From a checkpoint of a small transformer trained on Wikipedia: vocabulary 3883, a variant of Adam for these matrices.
Each number is 200 + 30 x the weight over its row's rms, rounded and kept within 0 to 999. Layers, rows and columns count from 0. The size before them is the row's rms in percent of the matrix's.

# layer 5 MLP up, 384x96, rms 0.118, rows 238-274, columns 0-95
114,161,225,216,158,184,232,222,240,207,172,162,277,212,237,243,153,192,217,137,219,220,232,207,211,229,224,146,218,221,231,201,180,156,157,235,182,198,208,208,219,210,205,194,196,154,171,189,238,204,247,178,196,234,177,180,206,173,235,196,166,130,207,241,191,172,212,281,156,199,210,198,191,174,215,187,207,207,208,219,240,161,187,199,152,165,180,189,229,188,206,175,186,216,221,274,224
100,240,158,193,155,250,231,207,240,226,142,170,199,171,167,179,184,225,113,168,230,204,160,174,183,204,179,199,203,203,222,239,215,185,157,220,197,142,231,203,249,233,167,242,188,169,234,206,235,216,194,171,207,212,174,188,206,213,189,165,208,243,220,247,253,225,209,186,210,208,232,167,182,158,193,211,183,173,234,239,214,108,219,182,213,212,198,209,173,200,205,159,234,235,176,169,202
081,184,189,224,233,245,283,229,209,234,212,191,179,170,196,203,191,277,172,218,185,243,214,168,170,206,196,212,192,215,182,156,184,234,257,227,201,156,168,237,187,223,211,232,147,185,242,194,217,191,148,194,240,206,197,217,206,202,231,166,277,206,232,220,181,184,184,173,223,223,220,163,215,247,246,178,208,161,196,195,184,138,186,162,235,180,238,202,211,157,189,214,204,144,191,217,225
125,191,159,195,180,214,205,179,198,226,216,231,162,248,232,223,206,172,192,174,198,119,190,207,187,187,186,210,194,206,162,182,194,167,228,225,209,188,225,191,214,218,208,142,149,233,209,227,193,228,258,152,194,217,190,201,152,205,210,189,285,242,230,257,190,240,171,240,217,195,206,213,211,184,136,186,223,212,182,260,216,159,146,215,198,112,185,171,194,183,195,236,175,211,208,180,180
102,187,222,216,158,190,186,228,242,208,203,191,192,221,203,171,198,203,203,214,178,243,197,137,178,229,219,202,182,288,159,188,206,212,182,197,168,204,193,125,186,253,170,189,166,194,170,247,208,158,236,155,169,200,165,191,152,199,181,186,258,194,228,154,207,227,190,207,227,218,226,171,273,211,254,153,215,205,147,230,220,148,207,165,181,196,205,186,191,209,212,200,190,242,237,245,222
096,195,167,197,147,180,245,200,264,251,178,227,182,199,165,206,163,173,192,219,270,202,221,218,204,168,206,209,229,250,206,217,175,211,225,203,218,236,225,188,187,270,159,205,217,156,238,185,191,178,156,221,167,216,168,181,215,174,230,156,208,231,163,188,200,193,231,179,180,162,244,163,233,143,222,244,216,193,193,185,234,222,183,169,156,146,249,160,159,223,161,222,201,180,190,223,211
098,247,247,216,201,216,232,205,198,216,195,212,196,140,159,173,211,216,174,175,170,203,211,251,181,225,245,175,193,247,209,195,218,169,164,184,146,180,242,173,209,238,155,243,216,216,195,213,217,167,171,145,209,257,162,187,188,202,228,183,213,207,185,176,220,132,179,179,232,231,266,174,206,239,243,238,193,207,158,222,222,176,192,178,164,195,216,192,139,227,208,198,183,183,234,255,147
090,209,156,260,215,168,193,230,210,213,201,221,167,203,159,203,213,202,211,232,168,213,155,195,207,221,171,185,246,247,213,163,245,179,210,173,229,222,178,192,209,220,187,186,240,221,213,179,219,190,186,207,200,202,104,220,188,183,196,241,244,219,238,169,227,190,184,209,189,189,227,146,233,178,210,176,135,229,132,177,211,226,209,190,251,160,250,150,215,139,165,209,186,217,241,221,244
108,218,198,274,198,211,195,185,251,182,207,154,209,199,166,221,198,152,204,209,202,173,247,187,223,170,207,152,235,204,201,204,239,197,188,208,253,176,213,181,211,209,203,214,143,230,211,163,217,211,202,222,226,228,158,187,227,181,160,250,229,166,165,185,270,172,251,224,173,178,236,213,212,236,196,226,213,201,159,146,185,136,217,216,198,174,240,186,228,139,255,196,150,245,188,205,180
100,184,192,176,168,200,211,171,202,224,150,181,197,221,220,202,160,162,195,285,194,230,162,172,213,236,228,183,207,264,177,185,173,181,165,209,187,185,278,118,216,207,231,147,165,169,200,212,233,136,170,161,221,203,163,200,200,188,182,148,191,162,232,191,198,204,235,201,209,243,204,171,220,200,240,193,185,238,195,210,225,231,225,210,208,210,225,203,174,132,226,158,186,235,208,173,193
097,214,254,197,164,217,234,169,208,235,179,211,202,189,184,231,185,247,213,192,177,226,186,187,195,226,174,146,189,229,176,245,182,210,156,274,173,203,220,194,176,213,224,191,184,207,203,170,199,213,209,214,180,227,232,166,258,171,190,141,214,178,206,208,225,197,132,199,103,203,261,203,241,194,233,213,221,184,214,245,226,179,182,259,185,214,214,178,213,182,161,196,133,224,208,215,148
082,138,245,206,165,197,135,169,204,289,180,195,238,181,243,193,184,199,233,199,234,167,185,225,248,181,233,197,210,210,185,237,197,202,225,181,270,209,213,182,195,235,182,167,237,187,200,224,148,180,200,224,213,222,176,194,180,185,203,207,212,237,206,185,170,256,174,197,206,166,177,185,227,213,175,177,229,121,203,190,163,230,219,224,226,213,174,126,205,211,281,199,184,201,211,205,195
094,225,176,203,157,220,265,233,174,170,183,221,227,206,233,208,183,141,169,164,241,222,196,188,179,233,222,219,222,202,179,235,204,163,206,152,191,135,232,169,226,234,203,187,174,214,190,177,260,193,176,202,205,174,204,216,201,197,169,233,175,237,209,197,245,189,216,292,156,201,197,240,220,172,184,177,207,200,225,188,181,142,190,213,179,154,239,216,200,195,227,233,171,250,198,121,228
100,154,196,215,165,264,199,199,202,275,201,239,263,202,208,237,172,203,172,161,187,242,188,200,177,206,197,130,181,257,268,226,151,159,211,195,203,247,273,203,197,191,221,165,230,200,190,201,235,202,198,184,221,185,203,160,225,207,174,128,217,193,185,190,168,203,203,240,185,242,214,174,238,220,214,231,244,199,159,204,185,224,186,189,211,182,200,238,205,196,203,221,170,165,203,158,163
105,194,212,230,186,185,161,206,220,270,241,225,166,190,211,261,196,176,191,228,220,210,222,199,257,243,200,200,228,238,159,189,225,185,170,185,158,173,233,217,243,201,188,206,214,234,158,180,160,184,200,156,168,176,236,213,171,214,145,211,218,222,240,194,145,207,193,204,163,250,224,217,237,165,140,149,164,221,183,215,202,183,177,149,211,233,179,183,209,136,198,218,211,150,220,191,250
107,237,145,195,183,258,212,178,180,193,209,203,210,222,157,212,174,213,219,175,240,222,213,227,191,198,183,221,202,214,207,212,193,194,253,200,208,170,201,146,175,282,201,211,145,197,216,242,195,174,165,190,175,170,193,208,223,175,246,130,195,249,185,223,251,199,171,243,183,256,271,201,180,218,178,211,197,196,196,238,235,185,159,180,161,189,265,196,152,185,203,152,166,224,180,237,199
094,193,231,194,177,206,139,185,166,224,195,210,201,187,192,218,169,196,166,194,199,200,283,198,233,179,194,236,248,231,206,194,139,124,236,208,207,195,217,170,165,204,200,179,197,194,224,185,192,159,210,164,217,207,154,220,179,246,157,143,198,187,258,197,230,199,226,223,161,166,241,234,261,201,203,183,269,154,193,192,239,187,193,221,192,207,247,236,203,233,210,185,228,189,225,136,202
116,231,205,241,164,202,209,229,184,223,190,162,279,243,196,208,201,240,190,163,266,202,148,232,195,225,185,205,194,182,199,179,209,210,163,181,216,170,239,180,179,203,222,206,240,207,215,175,180,200,184,198,162,163,201,224,247,135,240,221,167,169,242,152,169,215,255,198,239,203,216,229,174,150,242,195,156,208,240,232,247,194,168,156,172,209,232,202,230,180,206,177,159,217,242,231,234
104,137,195,267,165,251,233,211,243,195,193,215,203,213,176,232,179,175,198,173,257,193,212,217,209,190,209,111,162,185,240,209,195,203,218,160,209,175,143,169,235,197,202,167,169,244,174,174,208,196,141,197,167,188,190,180,180,163,193,187,174,153,216,206,243,147,205,277,220,185,223,209,215,205,252,258,239,198,224,213,161,188,173,189,220,212,202,228,191,185,175,221,205,222,208,158,217
095,209,158,207,218,216,191,221,157,199,156,140,224,233,228,185,152,197,222,228,200,165,213,214,211,220,210,208,195,204,247,209,185,188,228,174,257,216,224,191,176,223,188,230,232,171,190,219,174,229,261,195,216,198,155,171,178,190,178,162,174,163,176,193,142,248,227,195,203,187,209,237,176,188,251,182,283,185,214,120,172,225,206,261,236,249,203,165,240,197,206,221,223,215,185,165,163
108,185,178,186,203,203,194,155,183,261,196,221,230,157,212,210,155,231,228,224,210,232,214,205,188,241,199,184,204,168,231,263,217,219,179,192,199,166,285,183,191,259,179,206,161,214,218,253,201,174,224,156,238,226,205,149,167,197,161,145,252,225,210,186,225,169,221,150,187,229,226,196,151,181,226,202,235,174,184,229,224,135,187,226,178,204,214,193,186,153,240,173,189,168,199,212,167
097,180,249,188,120,144,193,243,230,230,206,191,255,211,189,204,196,205,201,238,183,266,247,165,192,163,238,180,221,203,167,198,206,167,241,212,225,165,225,203,150,197,194,172,159,214,188,158,245,224,195,204,249,223,224,212,189,125,182,198,185,192,240,194,216,235,198,193,172,221,219,196,192,166,211,220,251,182,224,180,179,152,197,200,200,160,214,184,239,174,227,214,161,151,166,189,139
092,203,174,181,181,160,160,254,184,250,236,179,196,205,177,248,226,221,189,212,156,227,218,232,157,257,193,139,210,223,248,191,196,189,245,189,149,194,163,196,188,246,222,160,228,196,239,147,205,215,181,225,192,211,171,239,188,138,236,227,191,193,230,199,195,226,212,192,172,238,206,201,151,193,234,170,231,190,198,150,193,157,181,176,205,133,169,180,247,161,162,219,199,179,220,175,175
106,224,238,204,194,223,212,196,206,219,173,235,219,156,245,231,164,168,224,196,192,168,204,225,240,285,237,221,165,191,173,274,189,142,296,252,244,176,250,190,189,229,168,222,233,222,196,188,163,193,201,192,204,228,193,202,176,216,183,209,172,182,185,178,164,197,187,231,162,204,218,180,175,124,210,199,194,200,171,232,227,164,185,186,182,202,180,188,198,189,170,241,186,180,239,157,212
093,138,194,253,222,208,217,197,135,211,167,208,230,223,216,242,197,218,207,223,217,201,233,221,206,204,219,211,195,173,208,142,221,124,256,230,226,184,216,165,152,205,219,128,180,206,201,243,229,199,161,171,213,223,248,180,200,158,222,172,232,183,217,238,214,163,223,191,222,227,172,179,238,224,183,201,160,139,194,210,232,155,176,200,180,221,216,207,171,146,160,203,199,212,204,163,254
102,228,137,212,229,213,166,194,177,180,193,263,222,214,182,202,138,152,182,234,221,197,222,171,206,267,211,200,200,199,186,259,251,171,211,202,171,165,214,159,230,260,163,188,195,241,213,198,161,201,228,150,224,162,248,234,203,221,191,191,241,195,227,235,228,212,209,187,213,222,251,178,236,167,174,235,204,151,202,153,198,193,203,176,164,210,209,174,207,226,230,225,134,187,187,183,157
094,224,218,212,202,202,213,172,175,234,136,145,186,215,197,244,139,174,188,190,272,181,252,242,181,154,237,203,201,204,190,214,185,217,232,181,193,211,192,232,214,192,208,202,215,226,178,197,184,153,219,180,164,157,184,193,133,174,180,196,207,181,287,184,168,217,235,224,197,219,210,229,227,170,201,203,184,194,230,158,133,209,163,175,214,168,211,157,247,202,229,151,222,218,179,252,172
112,122,172,232,178,238,222,201,217,201,190,179,193,197,193,209,181,212,211,216,210,244,220,168,262,281,193,228,214,228,178,208,181,175,242,187,188,163,190,164,235,254,175,233,154,178,202,212,194,152,230,216,163,173,199,175,203,182,215,150,172,234,231,170,118,226,229,183,207,237,209,201,201,142,209,203,228,218,167,158,222,152,179,189,157,218,226,228,181,181,180,210,154,174,239,198,182
103,240,198,201,182,209,141,200,125,189,210,226,251,191,212,213,189,198,193,206,200,188,228,144,231,185,204,217,279,191,224,194,195,201,192,207,175,199,217,160,198,191,165,212,190,263,154,142,175,198,248,225,160,141,180,150,239,182,140,210,227,174,259,167,226,198,215,185,179,188,228,235,181,174,177,235,196,225,182,169,258,266,200,195,178,234,207,200,183,227,213,236,195,233,217,179,211
096,211,207,201,235,263,213,170,230,271,228,224,190,204,238,197,178,219,190,176,186,206,198,180,168,207,206,173,206,235,142,271,180,167,169,203,172,183,232,217,247,248,233,219,197,278,232,223,198,178,166,153,189,173,204,222,196,151,127,246,209,213,231,234,200,181,197,208,202,180,218,198,210,184,168,158,208,191,165,182,208,170,196,139,144,211,201,197,173,206,207,183,182,155,240,246,176
092,242,191,224,180,170,234,194,265,198,138,167,247,164,218,216,195,179,166,235,214,191,180,261,155,192,235,197,258,215,182,210,189,222,213,224,164,232,216,208,217,192,192,243,183,223,142,160,169,240,183,241,131,200,206,188,202,142,208,180,167,154,209,190,171,181,199,223,171,216,207,224,242,203,222,187,203,173,228,204,193,170,223,195,178,207,235,166,221,208,261,183,234,211,241,132,234
104,185,187,233,229,164,234,198,217,233,224,206,211,163,166,230,223,271,183,222,191,165,180,143,179,229,194,196,191,205,129,216,155,180,181,188,183,194,185,209,227,265,256,204,227,220,250,238,135,173,222,197,226,186,205,192,191,190,236,227,247,208,235,192,177,221,197,217,206,216,214,191,169,162,157,226,208,134,203,183,158,219,212,208,228,149,217,201,200,163,200,246,247,150,206,141,206
093,168,223,245,164,216,211,213,190,244,177,147,232,233,202,225,225,218,203,189,192,197,213,170,168,196,187,173,204,207,209,235,209,209,165,202,186,210,211,182,247,256,180,152,146,161,173,172,174,210,215,144,182,180,199,208,201,186,216,193,252,186,267,149,202,181,170,148,106,240,185,144,192,243,240,225,212,199,238,193,199,177,210,203,196,181,184,218,156,172,241,205,151,209,191,179,141
099,177,237,223,204,238,164,170,191,208,206,186,192,174,218,244,229,162,205,216,220,224,210,209,198,237,215,227,202,257,169,219,192,123,208,234,157,101,195,193,228,230,195,163,190,241,176,236,221,181,288,196,211,234,197,189,186,195,183,216,235,162,191,207,227,187,190,231,220,191,232,162,170,181,237,209,227,153,231,214,211,167,190,161,210,185,162,201,247,202,258,176,174,220,195,255,182
101,212,202,230,192,268,222,195,228,184,209,270,247,216,200,195,166,194,204,198,194,214,199,209,221,255,217,204,200,165,236,235,179,190,216,194,196,141,162,206,225,210,191,235,207,207,231,198,167,234,221,161,181,253,221,180,197,210,185,210,144,139,215,205,198,150,229,164,252,195,242,172,223,246,219,196,226,161,207,270,186,117,162,199,184,213,135,157,203,172,230,193,193,195,220,190,178
108,196,203,227,211,185,251,255,160,198,196,171,252,215,236,181,174,162,122,203,229,187,165,218,217,202,186,204,183,228,195,238,216,173,164,170,158,213,269,200,174,226,241,232,232,228,197,215,173,220,183,172,199,191,146,168,217,200,201,146,197,244,186,178,262,203,121,195,190,235,270,207,209,176,201,197,166,203,200,236,254,204,183,168,189,204,143,203,156,196,197,175,192,213,210,219,198
102,184,216,248,189,213,199,195,243,271,185,206,172,184,195,219,161,234,218,201,193,208,203,233,170,196,203,142,188,208,225,175,149,198,264,197,192,201,216,199,231,205,181,196,215,214,184,256,265,164,257,206,166,223,176,185,163,198,163,169,168,188,202,204,231,194,199,151,224,162,247,149,217,204,241,263,216,190,225,189,170,190,149,169,219,221,154,192,220,194,251,209,113,192,175,210,205
# layer 5 MLP down (transposed), 384x96, rms 0.101, rows 238-273, columns 0-95
130,216,253,216,219,171,197,209,225,171,218,170,209,212,198,219,187,184,232,177,233,150,172,173,179,177,239,191,164,215,224,207,186,257,147,187,228,87,186,168,177,217,178,180,182,193,176,172,225,215,223,175,248,187,161,238,220,191,207,175,220,237,203,151,210,202,203,225,189,165,212,238,217,230,170,234,170,128,185,164,198,161,193,213,156,254,232,209,220,185,257,212,200,224,240,193,175
100,190,213,221,234,184,214,166,191,132,177,199,199,135,216,153,239,185,213,214,247,195,248,179,130,212,245,226,180,159,215,179,171,230,215,186,206,242,158,161,249,192,173,206,170,193,205,208,209,216,229,247,194,181,162,217,239,189,255,227,141,173,187,192,159,244,194,261,174,199,171,184,190,190,169,210,179,215,200,162,185,267,228,255,187,210,212,226,197,234,179,205,233,168,205,214,179
087,144,174,244,231,199,180,182,222,191,183,227,186,181,263,160,209,218,215,180,176,198,200,189,180,217,180,204,121,172,183,187,149,208,237,214,254,211,215,209,189,131,170,211,202,258,211,220,161,193,234,163,193,184,223,203,189,201,223,155,137,215,218,246,184,166,267,180,170,151,142,179,257,222,197,186,202,186,194,171,166,242,202,212,201,228,203,224,220,186,211,185,253,195,181,179,245
118,197,201,196,216,192,178,183,186,224,177,194,233,236,189,149,157,166,209,188,165,152,236,166,174,141,190,196,217,211,170,251,199,233,211,246,201,188,225,171,198,181,202,167,225,236,210,217,183,173,224,206,211,213,173,242,176,208,240,215,263,92,188,213,182,151,201,220,239,184,226,198,229,252,207,208,248,167,135,210,215,250,165,228,182,180,209,222,193,182,134,187,194,194,177,238,187
101,192,215,191,142,158,250,149,205,180,201,169,178,236,165,173,225,208,192,208,190,171,230,216,171,220,177,233,197,156,150,186,236,218,149,220,178,215,225,240,170,202,196,223,182,139,207,166,201,180,211,199,200,268,220,183,239,244,210,227,174,187,229,216,233,191,229,226,190,198,221,247,177,200,213,242,212,151,196,174,200,233,200,173,241,190,240,120,241,277,219,177,214,234,172,219,196
097,191,187,189,177,189,215,199,232,186,208,239,232,176,218,214,243,203,230,221,177,236,152,238,218,123,210,196,227,175,197,193,233,184,165,189,211,169,205,170,167,169,185,179,230,156,208,251,193,188,212,202,201,202,293,199,245,189,208,176,148,217,168,216,198,195,231,223,185,210,152,214,120,167,149,230,205,223,182,159,185,159,178,216,208,153,251,217,225,268,216,232,217,216,204,156,214
099,175,158,202,223,246,222,203,227,222,169,216,189,211,195,177,232,244,156,158,172,167,240,176,168,207,208,192,214,169,205,210,211,168,184,214,215,250,223,217,201,164,194,193,128,205,184,233,218,235,229,162,198,170,164,240,204,187,207,134,133,172,182,133,247,175,214,143,236,188,212,199,212,244,277,194,213,244,197,203,179,181,189,196,207,224,207,217,243,234,154,213,182,183,251,214,191
094,198,143,231,167,189,261,236,181,201,179,204,176,247,216,203,193,199,207,281,233,196,162,204,150,212,176,221,199,197,187,163,220,180,206,203,302,197,226,191,172,188,198,183,224,148,200,180,213,208,208,213,187,221,200,173,143,209,229,158,205,177,138,176,207,205,178,224,173,182,211,225,189,239,143,190,155,228,248,210,208,209,284,176,191,176,252,159,219,208,186,186,225,214,209,192,180
108,218,163,198,203,209,176,217,212,217,205,223,197,196,133,179,238,165,265,229,230,229,171,204,217,156,211,230,178,133,196,222,190,233,205,185,208,209,197,175,200,188,241,201,190,195,216,192,215,226,211,223,187,194,170,191,187,238,215,246,204,187,226,227,197,180,174,141,189,221,134,215,193,221,224,186,211,206,142,200,110,222,201,260,158,200,174,275,193,156,225,220,153,272,177,205,209
096,142,257,127,215,192,180,225,208,220,167,184,211,210,247,185,211,193,167,200,178,218,182,194,252,211,203,206,137,184,129,183,226,266,216,179,190,175,188,216,276,184,154,229,201,176,182,235,228,227,177,203,202,229,190,241,241,179,180,232,193,131,199,190,228,187,217,202,211,151,235,220,198,193,207,173,226,194,184,183,189,214,205,218,212,193,186,232,226,260,215,173,232,245,164,155,243
099,185,183,201,213,185,238,170,199,206,200,195,154,169,236,204,222,154,195,193,193,172,187,234,186,187,124,200,196,185,204,207,225,182,223,194,256,178,217,202,221,110,183,182,259,170,187,202,190,233,148,223,193,172,256,197,231,195,251,234,197,190,189,256,179,167,222,219,198,212,150,150,163,181,176,179,206,189,238,229,133,238,225,194,243,257,215,248,189,220,221,196,256,215,193,216,182
085,196,188,222,184,245,221,198,215,169,230,246,141,190,167,243,164,189,166,197,247,179,193,219,228,232,203,216,163,161,190,202,230,187,160,198,171,152,199,164,206,176,244,209,180,222,236,231,209,239,210,166,232,211,210,182,259,216,206,237,213,209,167,201,240,151,219,187,230,240,163,184,228,212,175,204,144,200,191,194,184,202,153,194,148,171,185,251,202,192,188,165,149,282,192,167,259
094,239,203,224,179,165,234,184,239,211,208,171,244,222,223,206,234,205,214,215,185,176,232,186,188,225,206,218,170,168,210,277,190,261,188,145,220,222,239,174,213,213,224,214,216,178,215,178,193,226,161,180,157,165,176,186,189,226,160,230,162,229,170,170,176,202,210,165,263,199,226,138,157,243,201,135,218,174,210,239,210,209,215,232,184,130,172,219,219,169,168,165,260,214,206,184,212
097,186,228,212,231,210,252,223,159,227,219,208,207,211,188,195,206,171,183,185,175,193,227,154,166,235,185,232,206,168,185,163,241,238,253,182,238,185,226,205,168,192,220,183,226,176,193,216,238,244,243,158,141,229,208,177,182,202,193,169,165,208,155,208,124,191,182,239,196,208,203,195,198,214,204,162,184,151,250,146,197,226,290,158,158,224,210,196,161,214,177,163,248,184,186,171,195
109,152,168,205,137,184,179,188,241,244,189,165,196,172,226,254,175,188,203,184,228,197,207,211,206,196,169,205,234,230,219,186,195,240,168,143,164,211,191,171,201,259,229,206,212,140,178,223,149,162,181,226,223,184,187,212,190,251,226,244,215,203,257,232,195,235,193,263,197,112,221,206,241,224,194,227,203,207,185,220,189,212,205,215,208,182,184,210,209,140,203,183,185,121,208,173,216
103,185,181,158,252,145,166,151,175,224,203,195,185,231,171,232,170,192,205,215,232,203,182,162,150,185,255,198,226,195,152,174,202,208,188,292,243,235,190,212,183,249,225,183,194,174,206,197,213,173,187,184,171,179,228,185,186,252,162,196,245,176,174,182,248,202,238,235,204,227,183,248,205,218,186,210,203,255,202,182,157,204,224,173,202,235,206,181,148,269,180,170,175,206,209,228,165
096,183,209,221,188,191,239,258,216,228,228,192,190,201,166,246,203,219,160,247,206,232,184,178,190,179,191,221,197,250,213,172,185,198,257,212,174,185,195,174,211,206,207,187,196,203,195,163,191,189,207,205,166,199,131,218,197,143,193,195,193,237,126,179,172,223,167,199,159,174,250,256,273,226,236,210,207,241,202,249,158,167,242,229,230,189,143,214,223,187,180,169,230,155,148,206,175
109,240,205,192,180,171,233,193,239,212,244,188,173,230,143,246,232,224,179,207,127,222,183,198,131,221,223,223,220,172,232,180,202,138,171,190,197,205,219,217,223,211,178,166,148,185,156,189,202,204,183,229,242,176,192,252,223,177,165,186,142,201,203,170,189,194,189,183,224,203,127,215,203,204,185,145,195,266,213,229,211,218,219,194,235,167,226,268,231,226,240,201,237,192,210,203,200
109,177,169,198,158,187,232,202,194,269,163,202,215,179,151,212,228,202,191,227,185,237,225,157,179,214,107,222,208,217,201,231,196,216,176,194,165,258,237,204,205,220,192,173,191,202,237,225,201,177,145,187,160,220,211,224,200,212,150,263,183,201,156,175,161,131,241,187,207,202,196,196,193,215,212,182,219,224,146,258,253,216,196,182,178,157,233,171,199,218,214,221,195,190,238,230,249
091,195,186,197,163,215,202,112,226,201,197,222,218,171,235,200,197,212,178,201,195,193,190,191,253,165,188,206,206,171,221,307,138,232,172,198,238,221,232,215,219,210,219,235,160,198,178,166,216,146,197,160,201,197,242,235,141,222,176,221,228,154,207,167,223,210,209,225,154,254,195,212,187,179,190,174,193,207,144,206,259,224,199,136,212,181,162,203,248,219,198,189,186,199,204,187,209
110,186,204,205,184,200,161,215,270,242,203,190,199,182,252,222,216,251,197,181,221,181,235,201,223,266,133,232,217,203,165,181,233,184,182,202,234,185,201,160,177,161,201,235,203,173,203,246,151,199,194,183,232,209,193,181,140,237,223,178,185,142,234,206,173,170,200,143,199,192,190,168,187,201,229,202,236,189,190,200,190,184,167,256,246,224,236,213,183,155,198,198,146,216,122,187,237
103,234,197,196,181,263,200,234,241,192,217,207,206,224,189,131,182,219,185,202,174,198,252,213,161,226,208,180,209,260,201,200,219,163,192,209,200,234,175,206,170,273,228,196,198,195,232,199,138,225,204,201,214,165,184,268,221,208,172,183,197,197,152,225,190,153,198,184,228,194,209,189,176,180,196,198,217,202,215,259,196,182,170,173,225,130,170,131,226,130,170,217,235,246,153,215,212
094,126,181,212,220,214,201,240,247,234,186,218,167,188,160,186,200,202,233,219,223,209,204,193,208,170,197,149,229,185,197,166,185,202,201,221,219,210,164,171,200,159,237,263,228,181,238,182,243,212,238,194,175,194,179,217,221,221,220,148,228,193,204,245,206,193,152,226,173,148,264,199,234,209,186,233,211,172,163,258,158,201,197,192,197,174,156,266,223,179,126,200,224,215,154,162,190
110,201,220,187,171,181,180,175,203,202,167,179,224,167,211,254,175,228,216,136,189,129,180,237,246,135,158,199,231,214,226,186,149,179,192,246,184,226,173,218,256,227,233,203,190,212,256,185,212,194,165,216,175,186,177,192,250,205,212,187,222,233,209,189,182,206,164,239,151,203,187,188,212,244,198,227,178,195,222,169,222,209,222,180,229,175,160,185,218,269,155,191,205,284,176,231,210
091,211,175,215,232,219,172,173,190,173,180,205,180,239,152,216,169,206,202,191,211,164,200,158,205,225,185,194,166,184,200,235,229,252,228,187,241,244,174,228,231,201,187,190,202,253,170,173,175,208,229,123,176,192,187,218,213,203,179,141,239,177,160,166,218,251,191,194,213,199,170,170,190,245,210,282,205,163,191,187,183,232,176,265,202,253,247,123,165,220,204,215,200,217,165,208,198
101,248,165,189,183,224,194,201,201,214,223,195,186,204,236,204,137,157,186,136,204,149,210,204,199,185,187,234,215,165,200,217,188,201,191,194,214,180,193,159,220,215,174,184,224,180,242,249,231,204,196,281,188,242,223,234,175,215,235,127,201,225,160,193,139,152,204,234,226,193,198,198,217,237,220,150,173,231,170,265,183,193,213,223,188,179,187,194,175,241,167,190,175,206,172,203,286
099,230,184,222,153,209,212,156,201,187,241,170,177,177,182,186,186,232,222,177,151,191,182,197,235,190,258,246,157,151,161,237,184,171,245,236,235,161,149,171,198,202,176,207,176,174,175,282,213,205,217,202,240,204,202,151,193,164,221,195,232,157,207,226,227,202,216,204,161,203,198,190,177,132,184,177,207,271,235,203,156,225,192,234,205,210,220,225,242,199,194,257,215,230,225,198,171
112,193,191,208,200,234,225,253,224,248,227,179,182,213,138,224,195,248,171,200,205,261,159,223,207,169,170,191,187,185,181,152,240,197,193,218,192,239,220,213,152,196,214,165,191,179,218,175,223,188,176,146,165,172,164,228,183,168,182,161,186,213,164,204,193,194,217,191,260,169,196,155,226,174,145,248,246,241,180,211,210,187,229,192,261,212,214,226,194,225,192,202,207,287,230,200,254
096,203,205,227,191,229,209,144,194,253,191,201,209,181,190,196,219,220,211,231,176,176,195,169,209,208,158,223,221,195,217,182,241,235,195,257,175,190,245,234,177,165,173,246,189,179,121,180,223,207,180,229,175,163,233,187,255,197,165,251,213,196,226,178,229,238,218,134,218,148,204,241,223,237,247,229,224,168,151,170,187,205,226,182,135,153,155,195,160,193,185,229,186,205,197,186,167
097,190,200,234,207,192,180,186,182,191,235,178,212,165,230,148,219,236,210,177,177,163,221,218,220,177,173,256,197,204,157,227,183,172,238,165,229,144,205,209,218,172,194,186,248,203,199,230,213,177,185,172,212,233,266,193,177,188,194,267,197,171,205,192,205,204,224,230,191,101,157,198,174,182,186,162,207,215,197,243,192,217,216,212,232,191,215,162,150,276,272,234,214,188,177,222,161
093,261,214,221,237,184,223,186,186,172,225,244,162,186,156,239,171,162,176,193,167,215,215,270,209,199,229,232,240,180,215,182,208,208,215,211,202,200,183,167,221,167,149,173,178,189,198,184,166,295,187,211,149,206,194,222,209,181,223,184,177,165,231,179,182,168,252,200,191,196,166,189,132,233,179,127,256,209,201,239,160,204,198,188,169,206,194,202,211,233,236,203,158,229,233,227,213
107,216,160,159,165,202,184,135,215,162,242,215,175,225,194,200,219,241,259,251,209,246,159,176,179,239,218,266,207,222,248,159,268,224,157,177,144,196,215,161,191,220,232,219,219,162,160,211,189,166,177,204,186,190,199,184,209,193,168,178,218,216,170,221,228,155,189,153,194,251,185,203,198,179,211,257,225,187,216,228,190,159,156,225,207,204,233,179,191,211,238,222,200,201,172,244,193
098,172,174,218,156,218,208,212,163,206,200,210,187,253,166,185,283,193,208,209,202,173,229,198,190,164,196,215,236,198,255,185,136,206,209,229,221,254,160,176,227,182,185,202,213,176,164,218,193,185,170,204,200,196,227,220,207,218,198,212,229,228,170,174,159,165,229,219,163,147,139,135,153,202,188,241,217,260,203,218,196,214,286,217,202,183,162,194,189,239,243,247,181,181,215,217,183
099,188,232,233,219,150,240,245,234,196,219,116,224,196,173,212,175,196,204,227,208,177,212,170,234,147,250,200,179,236,210,204,191,209,178,164,162,129,179,207,229,233,213,216,185,200,176,160,193,203,180,212,177,259,243,213,253,187,220,185,224,203,209,153,221,224,166,230,207,213,200,155,244,232,157,160,207,185,253,176,191,197,134,174,205,215,171,227,227,201,249,210,217,208,141,201,205
093,194,190,185,230,136,216,179,190,202,211,191,217,188,243,227,191,192,185,190,215,174,206,201,191,159,269,191,161,89,173,211,226,226,157,178,250,198,245,223,171,233,164,203,199,176,200,214,202,192,164,189,200,176,287,154,208,195,185,172,199,189,210,192,166,202,161,198,204,211,221,203,197,217,200,169,212,179,196,211,189,191,180,229,237,214,234,146,189,233,165,243,262,240,227,270,177
106,219,213,172,215,202,271,235,204,171,238,156,260,178,155,213,187,209,174,175,144,187,219,228,205,181,196,228,188,226,247,207,148,191,214,247,185,189,169,248,171,211,230,232,202,176,167,189,199,157,214,241,212,185,198,194,241,148,211,225,219,181,154,158,221,228,255,210,213,186,173,157,190,169,245,224,141,177,245,225,218,168,209,194,181,183,191,198,223,187,195,134,239,164,198,180,154